Part of a small language model's weights.
Size: 26 layers, width 192, 6 heads of 32, MLP 960 tanh GELU, vocabulary 912, 13.7M parameters.
Architecture: LayerNorm before each block, tied embeddings.
Training: a variant of Adam for these matrices, 401M tokens, 6121 steps.
Each number is 200 + 40 x the weight over the matrix's rms, rounded and kept within 0 to 999. Layers, rows and columns count from 0.

# layer 18 MLP up, 960x192, rms 0.0742, rows 739-811, columns 48-95
217,155,171,226,190,189,195,225,156,279,224,126,229,214,223,196,196,213,241,186,271,226,238,158,171,170,149,280,262,262,187,169,137,242,168,150,185,173,126,212,182,215,174,239,173,161,186,164
209,164,217,196,277,155,199,188,246,236,198,162,208,169,110,201,211,265,210,246,265,178,239,220,190,216,229,213,199,184,244,106,205,159,251,164,202,184,196,205,257,196,213,189,187,172,203,170
186,253,250,259,174,169,240,183,228,189,189,195,215,132,136,229,194,213,251,306,158,268,199,213,281,196,231,184,285,156,177,288,202,141,145,174,120,224,253,245,158,222,218,125,184,222,111,136
179,212,242,309,141,197,189,239,171,205,224,156,184,160,218,130,199,200,228,189,235,233,167,158,177,137,281,163,249,186,184,185,218,138,148,189,230,242,187,280,120,247,209,230,188,172,189,164
231,238,177,203,197,144,240,213,228,257,181,172,271,133,193,165,176,213,175,223,207,313,207,192,185,196,164,189,249,259,200,247,128,218,178,153,221,238,290,312,167,186,221,211,89,242,191,185
227,184,213,204,205,227,260,282,193,239,173,253,198,173,104,195,173,182,202,250,256,146,233,240,145,178,252,201,193,191,259,246,257,274,225,188,172,184,159,204,170,271,171,149,218,227,172,153
199,144,247,214,191,240,135,256,270,219,168,168,230,212,252,115,200,233,216,201,193,249,198,156,156,198,240,140,169,299,222,177,131,161,234,175,239,164,140,230,216,182,214,301,128,261,220,195
137,127,199,211,263,179,256,197,233,192,127,259,186,224,162,183,230,254,259,214,252,277,141,212,276,116,165,172,192,155,218,225,249,166,244,193,187,128,209,134,191,251,200,199,273,223,224,137
257,235,208,176,176,225,214,189,204,177,153,149,261,169,189,200,215,239,214,236,200,211,211,192,138,230,270,241,244,226,120,195,192,188,70,175,239,204,191,275,209,160,241,205,177,221,148,223
126,171,240,206,205,255,224,261,177,222,143,241,159,211,183,186,223,266,212,165,206,287,157,238,247,147,186,185,218,177,167,221,176,179,133,173,279,196,148,185,235,178,144,259,265,226,135,243
206,148,365,202,258,179,239,217,185,206,235,208,252,261,196,195,199,237,247,282,193,199,167,138,189,176,180,174,238,150,176,252,192,208,168,171,239,231,219,166,113,226,247,208,174,270,228,122
164,214,228,157,185,205,169,238,216,299,261,168,293,186,185,193,261,207,223,197,174,206,125,158,203,128,239,222,179,241,260,154,154,189,193,184,218,220,171,228,261,192,203,204,269,179,168,236
199,222,146,263,205,174,204,181,230,212,197,185,216,221,158,211,194,211,145,196,192,171,237,241,184,188,248,264,203,281,156,174,216,186,248,189,111,220,200,197,200,156,275,245,186,247,174,209
199,191,236,153,284,165,193,194,208,226,138,199,254,207,182,190,265,143,208,263,173,206,163,146,300,190,294,188,233,222,151,154,203,203,129,163,126,266,230,200,210,246,234,309,182,261,209,220
203,154,207,146,235,146,192,253,189,291,261,244,234,242,141,195,220,223,218,234,142,159,160,182,208,174,219,205,197,251,135,188,142,217,214,207,104,192,185,220,197,218,246,135,188,280,230,139
224,196,266,212,205,201,258,231,209,169,129,155,256,168,193,175,238,267,202,182,198,208,223,169,222,216,243,116,284,176,172,129,194,154,259,192,277,148,181,223,158,177,221,196,262,246,216,204
131,208,267,189,245,187,216,224,233,216,206,166,239,217,124,207,271,219,216,206,201,170,145,254,240,219,262,280,202,157,147,170,269,254,161,173,223,234,200,244,217,275,211,153,128,238,171,166
199,156,166,220,250,186,176,197,220,193,188,223,159,136,171,205,172,235,215,226,194,232,146,151,203,140,129,189,210,209,218,218,193,227,160,178,189,184,186,209,259,253,153,203,128,246,199,261
232,256,255,187,236,181,231,222,238,222,175,208,196,240,223,134,166,217,220,196,177,261,199,245,212,142,181,158,173,161,234,205,108,221,193,172,196,157,168,119,141,269,210,257,191,227,191,157
143,153,235,133,241,192,185,184,184,205,214,173,205,199,195,209,242,177,160,204,231,199,147,129,255,190,230,129,222,246,144,155,229,180,155,176,223,199,185,159,125,243,213,175,172,235,152,159
157,239,157,148,226,210,257,200,214,178,146,150,200,214,234,160,218,248,209,232,190,242,95,272,188,228,253,234,209,265,228,169,204,241,241,183,192,180,277,205,270,274,278,258,183,215,177,211
205,173,262,227,185,108,118,202,213,185,162,261,241,206,199,203,163,281,209,195,173,167,247,159,175,177,236,218,175,212,249,145,188,218,213,185,184,210,209,255,177,250,136,156,121,251,124,192
169,240,176,204,217,241,171,208,138,202,209,237,294,236,165,200,285,146,205,295,164,215,148,166,177,214,180,167,179,200,197,172,192,158,237,176,188,268,238,241,125,261,194,193,175,199,222,198
161,205,228,216,209,256,179,224,198,265,197,187,176,217,133,176,200,191,174,247,227,202,183,173,315,96,160,218,206,245,127,246,235,142,167,165,190,143,176,173,236,181,121,165,204,222,179,175
182,222,224,230,118,215,272,250,163,216,204,246,155,211,218,139,185,164,189,226,185,232,184,291,205,275,271,206,195,184,178,174,265,267,147,198,229,172,138,156,217,218,221,238,271,201,260,151
165,237,183,192,160,192,176,223,183,245,192,254,296,244,162,264,266,250,186,215,188,191,161,260,190,206,211,247,203,191,174,253,178,248,274,178,182,216,179,234,240,227,138,225,145,240,206,180
208,236,269,229,243,196,216,202,212,190,171,133,185,224,197,153,204,242,232,248,281,243,182,275,142,120,183,244,213,170,157,100,252,271,277,170,211,136,190,203,144,242,223,205,204,183,213,203
199,164,207,168,221,195,249,217,159,253,193,224,245,209,180,227,193,171,141,318,171,183,192,232,246,192,221,192,247,249,241,53,259,237,270,179,178,276,199,173,143,250,241,177,249,246,165,193
201,202,191,224,191,206,213,151,201,218,211,188,280,182,179,231,238,297,217,205,171,213,253,168,282,191,273,133,194,98,193,180,223,161,208,190,167,174,178,193,168,193,214,162,213,155,181,254
242,214,219,262,196,219,208,267,192,226,193,229,291,217,160,172,171,229,209,259,217,193,214,244,150,193,201,245,229,175,224,203,186,198,253,234,186,236,246,149,166,212,207,225,219,210,187,228
215,216,208,232,247,224,223,163,257,240,259,188,247,203,139,204,203,235,208,250,181,216,225,199,210,208,240,205,209,195,193,142,197,227,227,160,93,196,236,314,187,193,239,156,161,266,160,184
265,180,191,220,219,54,238,251,199,191,144,224,188,189,179,223,174,206,215,262,202,137,221,182,194,171,212,225,168,171,213,194,162,266,183,184,233,206,209,305,213,213,201,162,226,222,171,186
181,190,192,196,198,188,192,242,237,187,228,194,196,175,176,206,205,198,173,248,199,174,141,137,187,160,235,219,293,191,158,208,167,184,156,186,207,219,161,114,224,204,239,189,240,178,147,252
157,236,226,285,164,231,190,187,230,194,132,161,163,173,228,257,241,225,191,194,240,188,94,195,191,163,235,211,203,186,207,155,240,171,201,192,258,235,208,246,226,232,254,188,188,219,202,198
130,274,181,259,186,244,158,213,167,246,196,175,314,157,185,196,253,190,251,229,232,236,129,253,187,211,253,216,295,131,174,158,221,277,203,166,287,144,228,173,212,227,225,226,222,192,206,152
211,164,229,185,190,205,241,172,225,287,200,206,189,226,196,257,152,196,184,193,198,280,201,269,165,156,203,233,221,115,197,158,248,189,128,167,167,145,158,224,239,242,189,171,218,177,98,206
202,187,208,208,148,159,189,214,216,209,192,186,160,165,139,179,247,213,217,193,217,153,183,164,257,153,177,162,298,217,204,285,209,243,194,194,177,131,202,197,214,219,188,179,231,199,116,255
176,225,194,186,244,242,254,224,187,260,164,119,236,186,126,189,256,145,182,221,240,251,167,250,182,219,168,198,179,190,109,122,175,205,198,172,194,193,187,218,186,173,247,204,110,225,244,197
151,223,193,198,165,217,213,199,156,225,249,170,240,235,129,241,221,200,212,158,244,214,171,240,201,218,200,153,181,165,133,221,225,210,189,158,196,223,255,231,187,228,281,206,205,294,209,173
145,205,176,214,172,172,126,280,176,241,204,191,198,224,117,195,218,220,274,248,205,197,175,236,206,226,206,229,185,168,231,139,235,209,226,198,170,90,232,189,218,239,252,209,293,206,216,222
249,206,210,133,203,182,166,185,102,196,212,149,210,206,159,181,206,236,237,236,202,211,243,161,185,164,197,116,228,153,267,244,174,241,213,216,158,183,209,213,220,215,229,174,167,190,138,187
138,203,302,219,174,176,174,205,269,223,199,239,198,138,150,214,174,234,199,172,263,236,277,266,200,145,119,176,194,183,189,142,203,215,214,162,253,238,233,287,214,265,169,190,138,172,196,186
182,183,252,131,146,165,175,204,204,132,192,116,171,166,150,156,219,200,241,309,197,206,136,175,207,139,195,207,170,170,178,191,158,267,154,149,179,164,225,216,156,202,201,149,150,265,186,213
167,230,210,243,187,165,221,259,167,188,87,234,233,181,200,124,214,241,196,222,237,224,240,197,220,170,322,217,141,192,185,202,185,294,147,189,229,217,245,126,223,250,246,190,188,228,220,159
155,166,182,151,207,145,229,185,186,237,142,164,169,216,117,185,201,232,160,198,253,197,182,323,178,259,170,181,228,253,167,155,203,193,158,202,150,185,240,275,257,221,236,212,249,267,181,178
222,214,216,161,195,172,237,255,228,179,226,176,193,142,167,155,189,170,106,191,209,183,165,137,168,149,177,273,216,218,257,235,210,298,162,128,200,206,181,277,174,242,263,204,108,238,162,222
174,179,191,219,186,157,181,234,138,159,237,236,152,202,134,224,193,211,210,232,219,210,173,283,190,214,138,223,193,164,203,211,182,212,249,203,160,149,166,123,134,224,236,245,217,198,198,142
199,199,309,167,198,187,226,161,261,226,229,218,201,109,180,183,224,170,197,313,216,148,174,212,240,156,214,170,177,182,175,176,129,255,241,192,188,251,139,204,180,212,174,183,219,168,198,182
170,223,197,232,291,202,258,203,254,360,216,137,179,178,196,156,297,200,166,214,222,287,175,187,209,89,157,172,202,186,173,212,206,143,198,153,142,244,213,196,242,217,118,217,187,212,207,164
248,237,279,141,273,194,235,218,197,191,249,193,285,150,110,208,196,161,194,326,205,173,159,183,259,207,223,105,236,211,101,192,201,240,198,167,144,235,188,228,208,205,178,171,236,217,220,149
114,153,205,211,186,233,136,250,212,220,171,125,183,172,188,202,234,258,215,237,163,172,256,182,236,196,179,231,207,272,155,186,114,176,184,160,198,273,197,254,100,208,188,255,192,229,222,197
210,202,226,204,278,128,168,177,233,221,180,173,231,165,267,181,230,229,173,255,224,242,194,183,255,184,224,179,239,228,153,163,174,168,179,181,148,263,159,261,190,202,275,232,164,225,172,188
200,232,221,141,218,140,234,187,279,216,133,157,220,181,95,208,174,186,167,239,232,133,165,223,217,177,180,186,191,246,178,189,166,180,163,183,179,263,202,136,174,214,209,209,225,212,175,140
189,169,179,135,247,229,182,248,210,205,167,177,233,233,154,190,196,196,160,230,127,253,209,193,222,198,210,216,225,238,157,111,211,260,174,172,173,200,170,208,191,227,255,181,141,148,111,208
187,184,165,264,204,222,201,291,130,281,233,190,238,215,210,206,260,216,190,211,191,212,204,231,210,180,143,168,200,207,227,156,184,197,184,199,239,224,105,261,213,181,210,272,234,223,172,222
187,251,217,214,193,229,244,173,227,197,191,171,188,194,128,153,209,201,178,198,204,233,94,226,206,170,165,241,222,162,151,245,208,254,258,200,155,169,250,193,255,225,195,200,149,190,140,138
180,289,231,261,244,196,178,213,194,197,165,188,246,205,175,112,256,253,240,203,271,237,258,249,148,139,212,246,179,258,192,188,179,245,247,178,185,208,186,277,194,196,214,237,186,233,177,197
196,138,201,287,170,97,144,208,197,186,276,256,239,144,176,220,245,188,186,248,220,209,173,214,205,141,173,179,176,212,239,165,248,274,147,169,181,224,187,206,213,185,212,196,151,176,200,145
180,147,197,264,228,217,254,284,193,244,180,145,173,228,232,180,234,154,192,202,188,249,227,212,154,197,163,271,235,296,186,101,148,240,216,176,198,254,238,260,203,239,198,237,174,278,229,247
183,217,227,192,208,156,181,230,223,203,234,225,269,224,164,245,181,222,220,222,204,234,187,209,204,201,213,142,181,193,201,208,206,199,157,218,199,148,209,173,216,181,237,211,233,184,158,191
185,157,195,189,234,180,125,204,284,267,187,233,237,196,182,226,156,333,219,202,135,190,156,185,160,216,207,241,161,273,171,220,171,166,202,199,208,200,209,206,154,251,214,205,157,181,195,143
224,168,156,319,148,218,162,205,222,232,167,190,242,200,151,178,224,224,173,244,169,168,166,199,126,220,280,267,195,271,258,183,167,214,158,145,146,283,223,198,204,250,287,236,174,245,215,225
191,161,241,240,258,187,199,138,221,234,214,224,237,151,156,179,217,239,175,198,202,213,194,257,219,227,219,134,169,192,220,182,170,188,223,197,84,242,193,212,189,231,229,258,237,221,198,162
188,232,197,288,204,232,218,217,185,192,155,125,207,142,157,145,185,185,262,252,204,160,220,274,262,161,249,254,198,190,162,160,228,194,160,156,150,229,231,181,225,308,190,251,250,197,232,141
251,132,238,175,230,201,200,210,139,330,109,218,256,208,77,160,260,212,215,227,209,249,216,232,201,139,180,154,180,183,108,251,206,207,184,185,226,263,183,193,213,304,100,177,187,248,257,173
95,159,228,168,200,233,213,248,127,230,161,208,210,129,179,201,197,180,259,197,233,205,117,208,235,182,206,189,243,222,158,106,242,219,246,176,240,143,183,239,167,291,179,196,212,249,234,201
203,254,256,203,163,145,199,171,230,240,237,258,196,271,147,200,250,194,268,191,174,202,135,267,229,178,313,181,242,154,264,141,195,192,221,175,165,164,192,214,245,184,245,141,205,198,212,183
219,129,231,168,203,165,277,257,227,245,198,196,181,131,177,185,221,210,212,212,218,185,225,229,221,187,140,175,176,179,197,143,224,242,265,185,170,215,115,167,236,222,168,189,154,189,186,219
123,105,253,267,241,211,215,277,236,163,216,232,188,200,212,186,262,228,196,192,171,183,147,224,158,209,253,205,159,207,137,152,209,237,199,213,131,199,188,221,186,177,254,211,223,176,198,224
208,109,291,187,252,137,219,185,231,199,184,223,253,247,208,242,278,181,184,212,219,226,101,159,250,185,174,165,207,123,170,201,236,116,263,177,156,186,98,189,246,246,200,258,183,221,205,203
231,136,220,228,269,212,141,234,225,197,223,217,246,182,184,278,225,279,240,241,254,142,198,161,236,145,250,209,191,191,166,186,180,226,186,178,175,240,208,297,177,206,303,195,229,162,181,147
194,231,236,204,226,208,203,207,204,197,198,200,279,255,168,216,169,264,224,200,173,187,166,162,216,183,317,254,250,237,189,205,123,191,198,178,215,183,195,164,208,164,221,274,239,245,210,91
211,195,291,152,287,97,232,161,226,209,182,278,235,131,204,167,171,211,170,235,179,251,205,159,226,196,197,176,208,205,201,203,251,295,202,185,153,237,195,184,225,259,229,180,123,205,174,126
# layer 18 MLP down (transposed), 960x192, rms 0.0707, rows 739-810, columns 48-95
145,282,280,174,209,224,193,189,223,166,232,176,155,181,179,197,216,206,238,205,173,204,114,263,205,226,282,167,174,243,174,283,219,227,151,265,198,234,184,199,158,175,187,239,144,272,238,176
157,186,212,172,166,238,227,153,200,185,308,144,240,231,233,332,264,191,186,170,192,165,242,183,108,237,215,192,195,233,248,155,271,165,171,158,178,205,212,269,147,239,160,201,199,190,175,213
214,177,154,217,141,241,227,230,199,244,126,142,185,218,254,148,224,201,178,252,227,141,283,243,227,186,191,323,240,246,273,178,107,277,183,162,224,216,229,250,208,254,179,233,188,166,180,185
127,235,159,210,222,184,127,179,201,180,162,270,162,166,215,173,257,174,143,179,176,229,166,213,189,204,224,211,254,248,190,122,222,248,218,133,174,239,230,241,214,190,222,175,131,203,191,238
268,173,251,247,234,193,165,166,111,157,247,198,190,184,196,218,196,168,221,122,158,104,154,237,176,203,176,175,193,210,224,204,165,201,169,206,178,253,196,185,203,142,216,164,206,226,191,278
142,237,240,205,276,165,169,188,232,198,156,151,172,111,213,217,203,274,266,287,140,291,262,181,194,199,256,151,240,257,162,215,170,145,169,131,176,119,207,263,183,191,196,263,135,188,234,149
169,246,210,129,241,95,230,171,124,237,238,193,188,159,169,257,220,203,159,209,212,167,179,158,202,181,226,298,253,161,175,185,212,239,158,135,190,251,241,231,282,226,172,108,244,169,185,179
294,288,229,244,158,218,149,174,186,258,264,127,265,169,223,167,182,200,157,217,288,220,277,195,143,200,212,218,211,242,131,190,201,216,192,142,180,204,175,268,218,166,255,234,151,199,198,240
168,219,193,190,159,221,98,194,155,242,209,194,233,180,191,205,73,177,211,193,212,205,208,198,163,215,170,167,221,211,198,249,233,111,186,183,171,133,249,147,177,181,268,213,259,242,242,193
245,182,240,160,225,158,197,173,148,231,217,148,259,188,163,189,218,242,170,255,120,172,169,161,177,264,188,200,257,191,196,168,206,195,149,164,174,197,266,244,295,171,257,207,224,202,168,212
115,223,152,185,162,182,203,171,288,217,161,213,201,169,239,210,165,235,176,178,293,175,215,226,152,134,208,206,203,153,156,253,228,157,157,151,214,188,204,185,243,132,97,165,190,219,176,225
115,179,187,218,205,193,220,186,208,182,166,156,173,168,181,144,178,219,161,161,180,206,239,267,187,144,138,179,218,170,104,246,181,189,208,226,230,207,206,150,237,169,233,258,152,204,190,106
231,147,166,178,175,197,228,138,250,189,202,271,244,243,189,135,257,116,248,170,202,214,157,169,216,153,255,133,174,193,218,170,197,247,249,112,252,204,211,300,227,226,201,154,129,164,212,148
189,239,232,196,165,232,154,235,203,166,175,218,204,237,256,154,216,230,167,235,183,187,221,255,256,212,141,169,179,189,193,270,201,178,208,168,193,233,298,158,264,295,161,181,242,227,215,162
215,216,199,220,176,131,215,142,177,160,204,137,191,192,167,174,204,184,177,193,209,275,219,232,250,168,255,250,172,143,222,150,147,189,229,132,198,194,270,128,215,198,136,257,212,245,213,249
159,196,214,231,97,143,293,248,198,231,151,209,186,272,293,248,170,119,264,220,239,155,102,247,194,193,280,182,154,219,263,150,215,194,175,96,196,201,299,185,191,234,207,202,188,184,236,159
203,281,134,108,253,184,212,223,218,141,182,221,178,251,247,160,203,172,223,250,119,170,161,182,166,209,129,206,151,231,132,243,206,226,170,142,195,206,293,171,146,219,205,199,78,221,216,198
123,215,213,213,180,181,273,160,204,207,163,231,200,232,193,219,150,184,202,189,223,253,193,205,210,187,233,195,235,93,137,128,204,229,203,120,195,140,128,238,225,256,213,220,232,163,214,185
213,247,222,170,193,178,194,216,235,189,210,204,172,190,111,273,208,143,224,142,176,175,246,212,216,235,217,168,255,154,242,207,275,249,145,176,200,279,277,128,259,178,206,191,171,187,202,161
313,266,154,197,145,205,166,162,162,186,218,176,184,199,123,215,182,151,214,208,176,194,219,271,201,299,213,218,215,168,239,173,190,207,134,211,212,211,198,207,220,129,113,204,229,194,185,238
207,164,264,216,192,218,220,275,217,127,196,158,134,228,235,195,247,127,249,232,127,155,192,107,152,125,187,250,137,203,184,193,162,243,180,181,163,238,175,210,153,190,99,242,241,195,182,176
136,145,170,178,192,194,225,214,215,258,214,257,181,171,239,208,258,168,181,201,179,221,155,188,231,217,224,182,195,196,201,207,156,125,199,222,212,240,141,159,199,179,204,211,186,194,217,204
219,268,195,235,143,315,240,153,233,209,171,142,283,183,227,193,227,195,251,227,277,222,212,203,226,183,210,157,167,238,166,286,203,215,199,265,162,176,206,169,165,156,165,223,198,234,211,205
157,204,155,264,244,181,268,202,234,273,146,214,273,230,233,166,213,160,224,249,185,236,211,94,224,148,217,160,139,172,201,147,192,151,265,79,213,214,204,152,184,223,154,195,213,177,182,95
225,230,241,143,182,206,164,203,178,204,228,191,211,185,217,208,127,222,213,156,208,175,193,234,237,211,206,149,226,255,211,158,221,164,169,214,230,228,127,171,191,234,251,263,182,134,202,223
193,179,185,255,211,175,120,221,219,168,209,278,207,211,161,225,112,187,293,239,232,280,159,222,221,165,214,217,176,151,181,212,257,209,232,189,190,190,200,178,269,279,188,214,221,159,222,143
151,192,159,213,189,156,204,197,196,145,158,187,147,227,150,242,202,136,185,199,121,122,241,178,159,204,223,260,247,171,178,208,186,182,205,217,163,223,202,182,219,230,186,146,206,253,198,196
251,183,218,216,178,215,200,199,219,135,197,312,203,169,178,211,158,190,197,234,262,231,205,179,268,184,201,174,153,185,148,194,160,144,223,259,200,209,216,197,238,210,185,250,210,179,251,246
201,253,226,252,177,272,135,226,139,187,217,197,160,249,253,121,245,177,187,191,216,176,142,209,192,259,151,229,169,207,129,197,125,233,132,217,261,143,169,225,229,266,133,192,174,266,202,189
225,199,199,177,211,236,213,204,190,159,208,171,146,213,227,174,119,257,185,209,220,132,238,127,220,199,204,224,193,235,224,211,150,107,163,197,216,198,196,217,213,108,190,279,186,176,236,258
183,254,155,194,211,175,232,247,144,245,241,155,95,190,194,136,241,185,267,172,204,175,239,173,231,232,143,192,122,195,151,221,231,217,188,98,275,196,200,200,234,217,162,195,226,182,285,177
216,176,230,237,182,280,190,212,189,238,165,151,257,188,219,230,281,123,282,177,289,223,235,174,172,179,182,273,218,211,173,212,199,193,185,168,223,169,144,176,124,253,219,218,154,148,195,221
230,210,181,166,195,167,243,210,215,222,238,229,259,197,157,118,226,177,225,184,196,191,259,193,252,204,177,224,160,166,213,211,211,227,213,286,239,172,266,213,216,141,173,181,202,212,191,143
179,156,198,234,230,163,174,313,212,200,217,247,219,133,219,233,244,180,240,167,213,259,249,200,216,153,98,162,162,183,180,191,168,186,171,230,191,160,237,191,208,197,235,194,225,203,258,221
227,237,125,186,252,160,160,267,108,158,162,176,316,172,195,223,202,201,251,173,144,111,216,221,110,206,150,209,269,157,261,158,177,272,208,221,259,105,211,154,167,134,227,172,214,173,184,166
247,205,223,124,164,225,159,129,167,165,217,190,264,162,224,190,236,168,164,265,225,207,204,166,199,237,178,179,248,226,148,238,220,157,217,234,206,256,286,122,189,280,213,205,276,160,208,251
206,249,218,218,168,265,241,204,218,206,176,191,266,320,188,212,171,178,247,202,229,202,281,141,239,198,220,165,206,288,213,121,173,168,274,145,178,219,116,199,170,233,149,173,211,208,271,256
169,247,230,178,229,218,186,162,230,150,176,201,239,165,247,251,222,174,267,197,216,175,173,226,203,209,167,208,211,212,208,185,294,113,211,229,171,285,252,223,203,193,193,116,237,220,299,186
261,249,204,150,239,229,249,167,217,156,163,200,170,156,210,271,201,201,161,134,139,269,178,162,235,191,243,212,151,200,243,167,223,180,263,172,245,206,180,272,184,193,126,225,169,140,190,229
203,219,207,169,236,233,195,196,216,197,230,201,226,243,198,212,183,146,197,242,150,240,192,227,133,207,214,200,184,208,258,193,201,192,182,177,257,233,187,194,166,228,186,217,151,210,263,241
142,213,208,290,216,213,232,254,290,217,203,247,191,206,221,186,187,182,173,178,203,198,157,260,195,239,200,259,176,215,138,218,210,158,177,117,239,196,178,206,151,184,166,197,197,181,254,221
171,312,141,121,182,184,129,243,174,272,254,254,222,223,251,171,229,272,200,299,174,179,167,176,173,273,232,254,132,248,195,145,141,180,184,204,179,186,159,176,166,208,194,166,283,250,184,240
173,244,232,210,211,174,237,207,281,198,220,203,188,275,199,198,180,227,177,156,170,282,198,165,265,155,235,167,182,253,241,142,202,185,189,204,231,334,146,229,211,248,138,189,197,209,178,217
260,213,173,91,243,205,294,195,206,153,182,153,291,189,206,170,200,167,163,185,160,199,170,186,223,201,199,131,113,175,175,184,218,179,175,192,189,199,172,170,211,150,188,192,201,235,293,225
185,198,256,234,160,190,259,158,225,214,170,269,219,179,285,207,226,209,211,221,207,190,182,80,292,101,226,247,233,180,204,299,214,265,214,95,217,198,161,215,175,220,227,167,202,209,239,192
235,222,191,139,246,232,205,180,203,211,148,240,251,133,193,246,221,173,245,137,146,270,162,193,175,163,232,215,263,151,148,157,225,211,167,100,206,172,77,210,217,206,206,154,300,211,238,205
193,229,197,198,147,256,224,140,241,218,157,188,229,198,223,229,210,166,192,179,195,190,225,155,239,165,242,242,190,200,204,212,263,136,173,169,253,205,282,243,210,235,168,177,148,214,273,218
206,193,192,145,233,196,144,218,141,239,163,260,190,136,132,242,182,155,103,171,163,174,245,272,187,165,167,202,186,194,194,208,147,162,209,165,325,255,157,167,217,230,171,187,208,223,216,156
183,157,204,209,156,212,211,210,263,105,185,227,204,159,212,210,145,204,193,133,210,144,181,130,254,235,209,222,221,248,188,108,174,219,170,173,205,233,196,211,163,112,191,158,167,234,194,256
207,151,213,213,174,167,217,177,172,171,200,215,223,176,205,238,208,197,239,259,207,233,253,192,217,253,192,229,148,161,257,145,236,125,162,167,237,214,228,164,197,234,178,222,274,165,170,238
310,294,118,123,207,170,277,136,191,188,237,233,214,222,237,241,226,191,198,222,122,195,208,197,204,179,216,236,228,153,208,156,280,228,155,327,191,215,228,174,172,234,158,195,183,184,124,252
216,221,179,162,215,178,204,186,253,162,208,152,199,216,214,208,200,254,251,176,293,165,247,193,188,238,213,193,162,190,226,237,215,240,207,203,233,134,230,157,190,260,168,153,214,216,186,203
268,132,151,211,176,214,133,321,208,175,177,222,193,158,165,201,198,180,194,263,239,143,221,155,228,158,155,134,202,173,200,174,178,179,198,219,171,191,219,234,287,192,141,241,213,177,254,159
169,185,274,277,178,175,209,209,220,188,211,201,144,201,307,187,192,175,255,203,231,209,189,217,190,129,186,169,195,177,228,288,195,209,225,89,221,219,145,215,187,181,182,195,189,258,284,170
169,235,164,156,142,175,209,136,237,196,186,198,203,230,207,222,188,184,232,140,157,190,176,123,202,183,194,160,192,179,207,215,249,211,204,198,162,236,173,192,240,178,230,154,227,145,162,196
190,255,165,141,175,205,250,155,137,238,169,252,238,171,140,104,219,210,206,200,274,219,190,202,230,212,167,141,218,182,224,212,173,207,166,78,187,180,247,128,202,199,209,288,162,153,186,171
177,250,177,207,278,143,240,206,180,300,184,179,155,272,97,270,178,93,228,132,210,206,241,191,188,174,244,217,190,187,163,93,171,189,221,126,212,239,214,181,199,241,192,154,229,211,166,181
193,228,219,198,265,211,233,152,191,204,228,220,252,232,131,213,259,148,211,289,144,261,213,159,252,217,136,188,189,183,317,202,162,205,175,209,163,233,174,193,116,205,219,243,166,194,181,206
243,182,164,203,169,202,229,218,202,199,148,259,238,202,181,152,170,160,152,178,227,181,132,209,253,187,238,196,240,229,236,203,208,211,200,183,178,224,183,186,218,171,184,181,241,155,273,242
261,146,125,213,230,237,215,161,151,224,195,140,166,145,249,128,237,225,178,156,211,131,215,190,225,169,221,198,185,220,238,189,190,180,195,205,256,225,206,239,176,192,232,173,185,207,242,223
211,196,140,151,173,189,207,155,166,210,247,184,149,236,162,255,203,119,167,187,221,214,249,267,188,281,243,169,137,194,180,137,223,217,232,210,203,213,214,216,222,191,208,236,199,242,198,227
170,220,173,165,206,136,188,180,173,187,206,187,236,196,191,199,138,134,205,225,193,213,170,168,143,214,181,153,252,205,156,160,244,176,138,226,167,246,227,188,223,161,192,201,155,272,176,142
211,215,174,195,239,163,176,204,268,239,177,220,209,208,247,103,156,181,229,211,195,181,242,173,231,182,191,188,225,185,219,214,157,149,187,259,197,218,200,162,167,198,257,177,207,124,201,213
176,171,207,240,227,183,181,197,186,146,203,176,255,137,192,224,252,247,108,165,218,132,191,268,175,189,187,243,127,198,314,167,203,214,243,175,208,174,152,218,158,257,211,216,113,171,170,218
234,220,247,260,166,248,164,281,211,180,130,221,206,163,265,236,130,232,213,230,209,158,179,168,183,210,173,182,214,226,274,137,214,168,174,195,172,108,173,207,211,173,247,218,173,216,163,175
266,219,230,213,252,192,200,208,232,144,195,178,278,140,255,216,209,177,117,148,119,224,231,185,219,135,223,186,193,122,177,129,172,108,258,176,153,232,215,181,172,204,174,191,133,89,183,168
232,172,233,159,281,251,143,196,214,268,240,100,225,190,302,192,183,192,213,214,224,229,156,197,93,186,176,203,230,197,177,262,204,187,161,216,164,227,204,235,216,188,205,205,182,257,214,246
139,238,190,248,181,208,267,279,238,184,197,259,171,209,286,176,285,215,88,276,193,213,229,171,187,223,240,169,205,234,232,139,216,191,178,173,191,297,202,256,200,266,181,173,244,185,169,208
271,293,187,178,205,227,222,199,135,185,235,204,229,197,192,207,158,184,233,188,158,244,237,140,208,187,198,203,240,198,167,227,208,200,205,153,231,163,179,128,213,190,147,225,200,229,157,250
200,186,191,170,190,237,194,202,187,215,214,193,187,221,217,181,186,194,208,207,236,179,148,263,194,203,206,187,219,351,274,199,259,271,97,171,240,190,190,229,168,146,205,168,258,221,191,172
178,200,182,230,213,183,237,109,168,207,233,247,163,125,138,272,216,180,184,161,158,242,106,229,161,238,267,162,230,219,286,188,234,166,216,241,245,163,246,160,210,233,187,174,239,216,198,308
251,164,269,225,218,249,194,194,155,274,222,223,228,253,216,225,167,190,163,229,178,257,298,128,195,189,100,204,162,220,88,241,163,187,128,165,163,207,224,187,212,222,239,227,222,100,167,117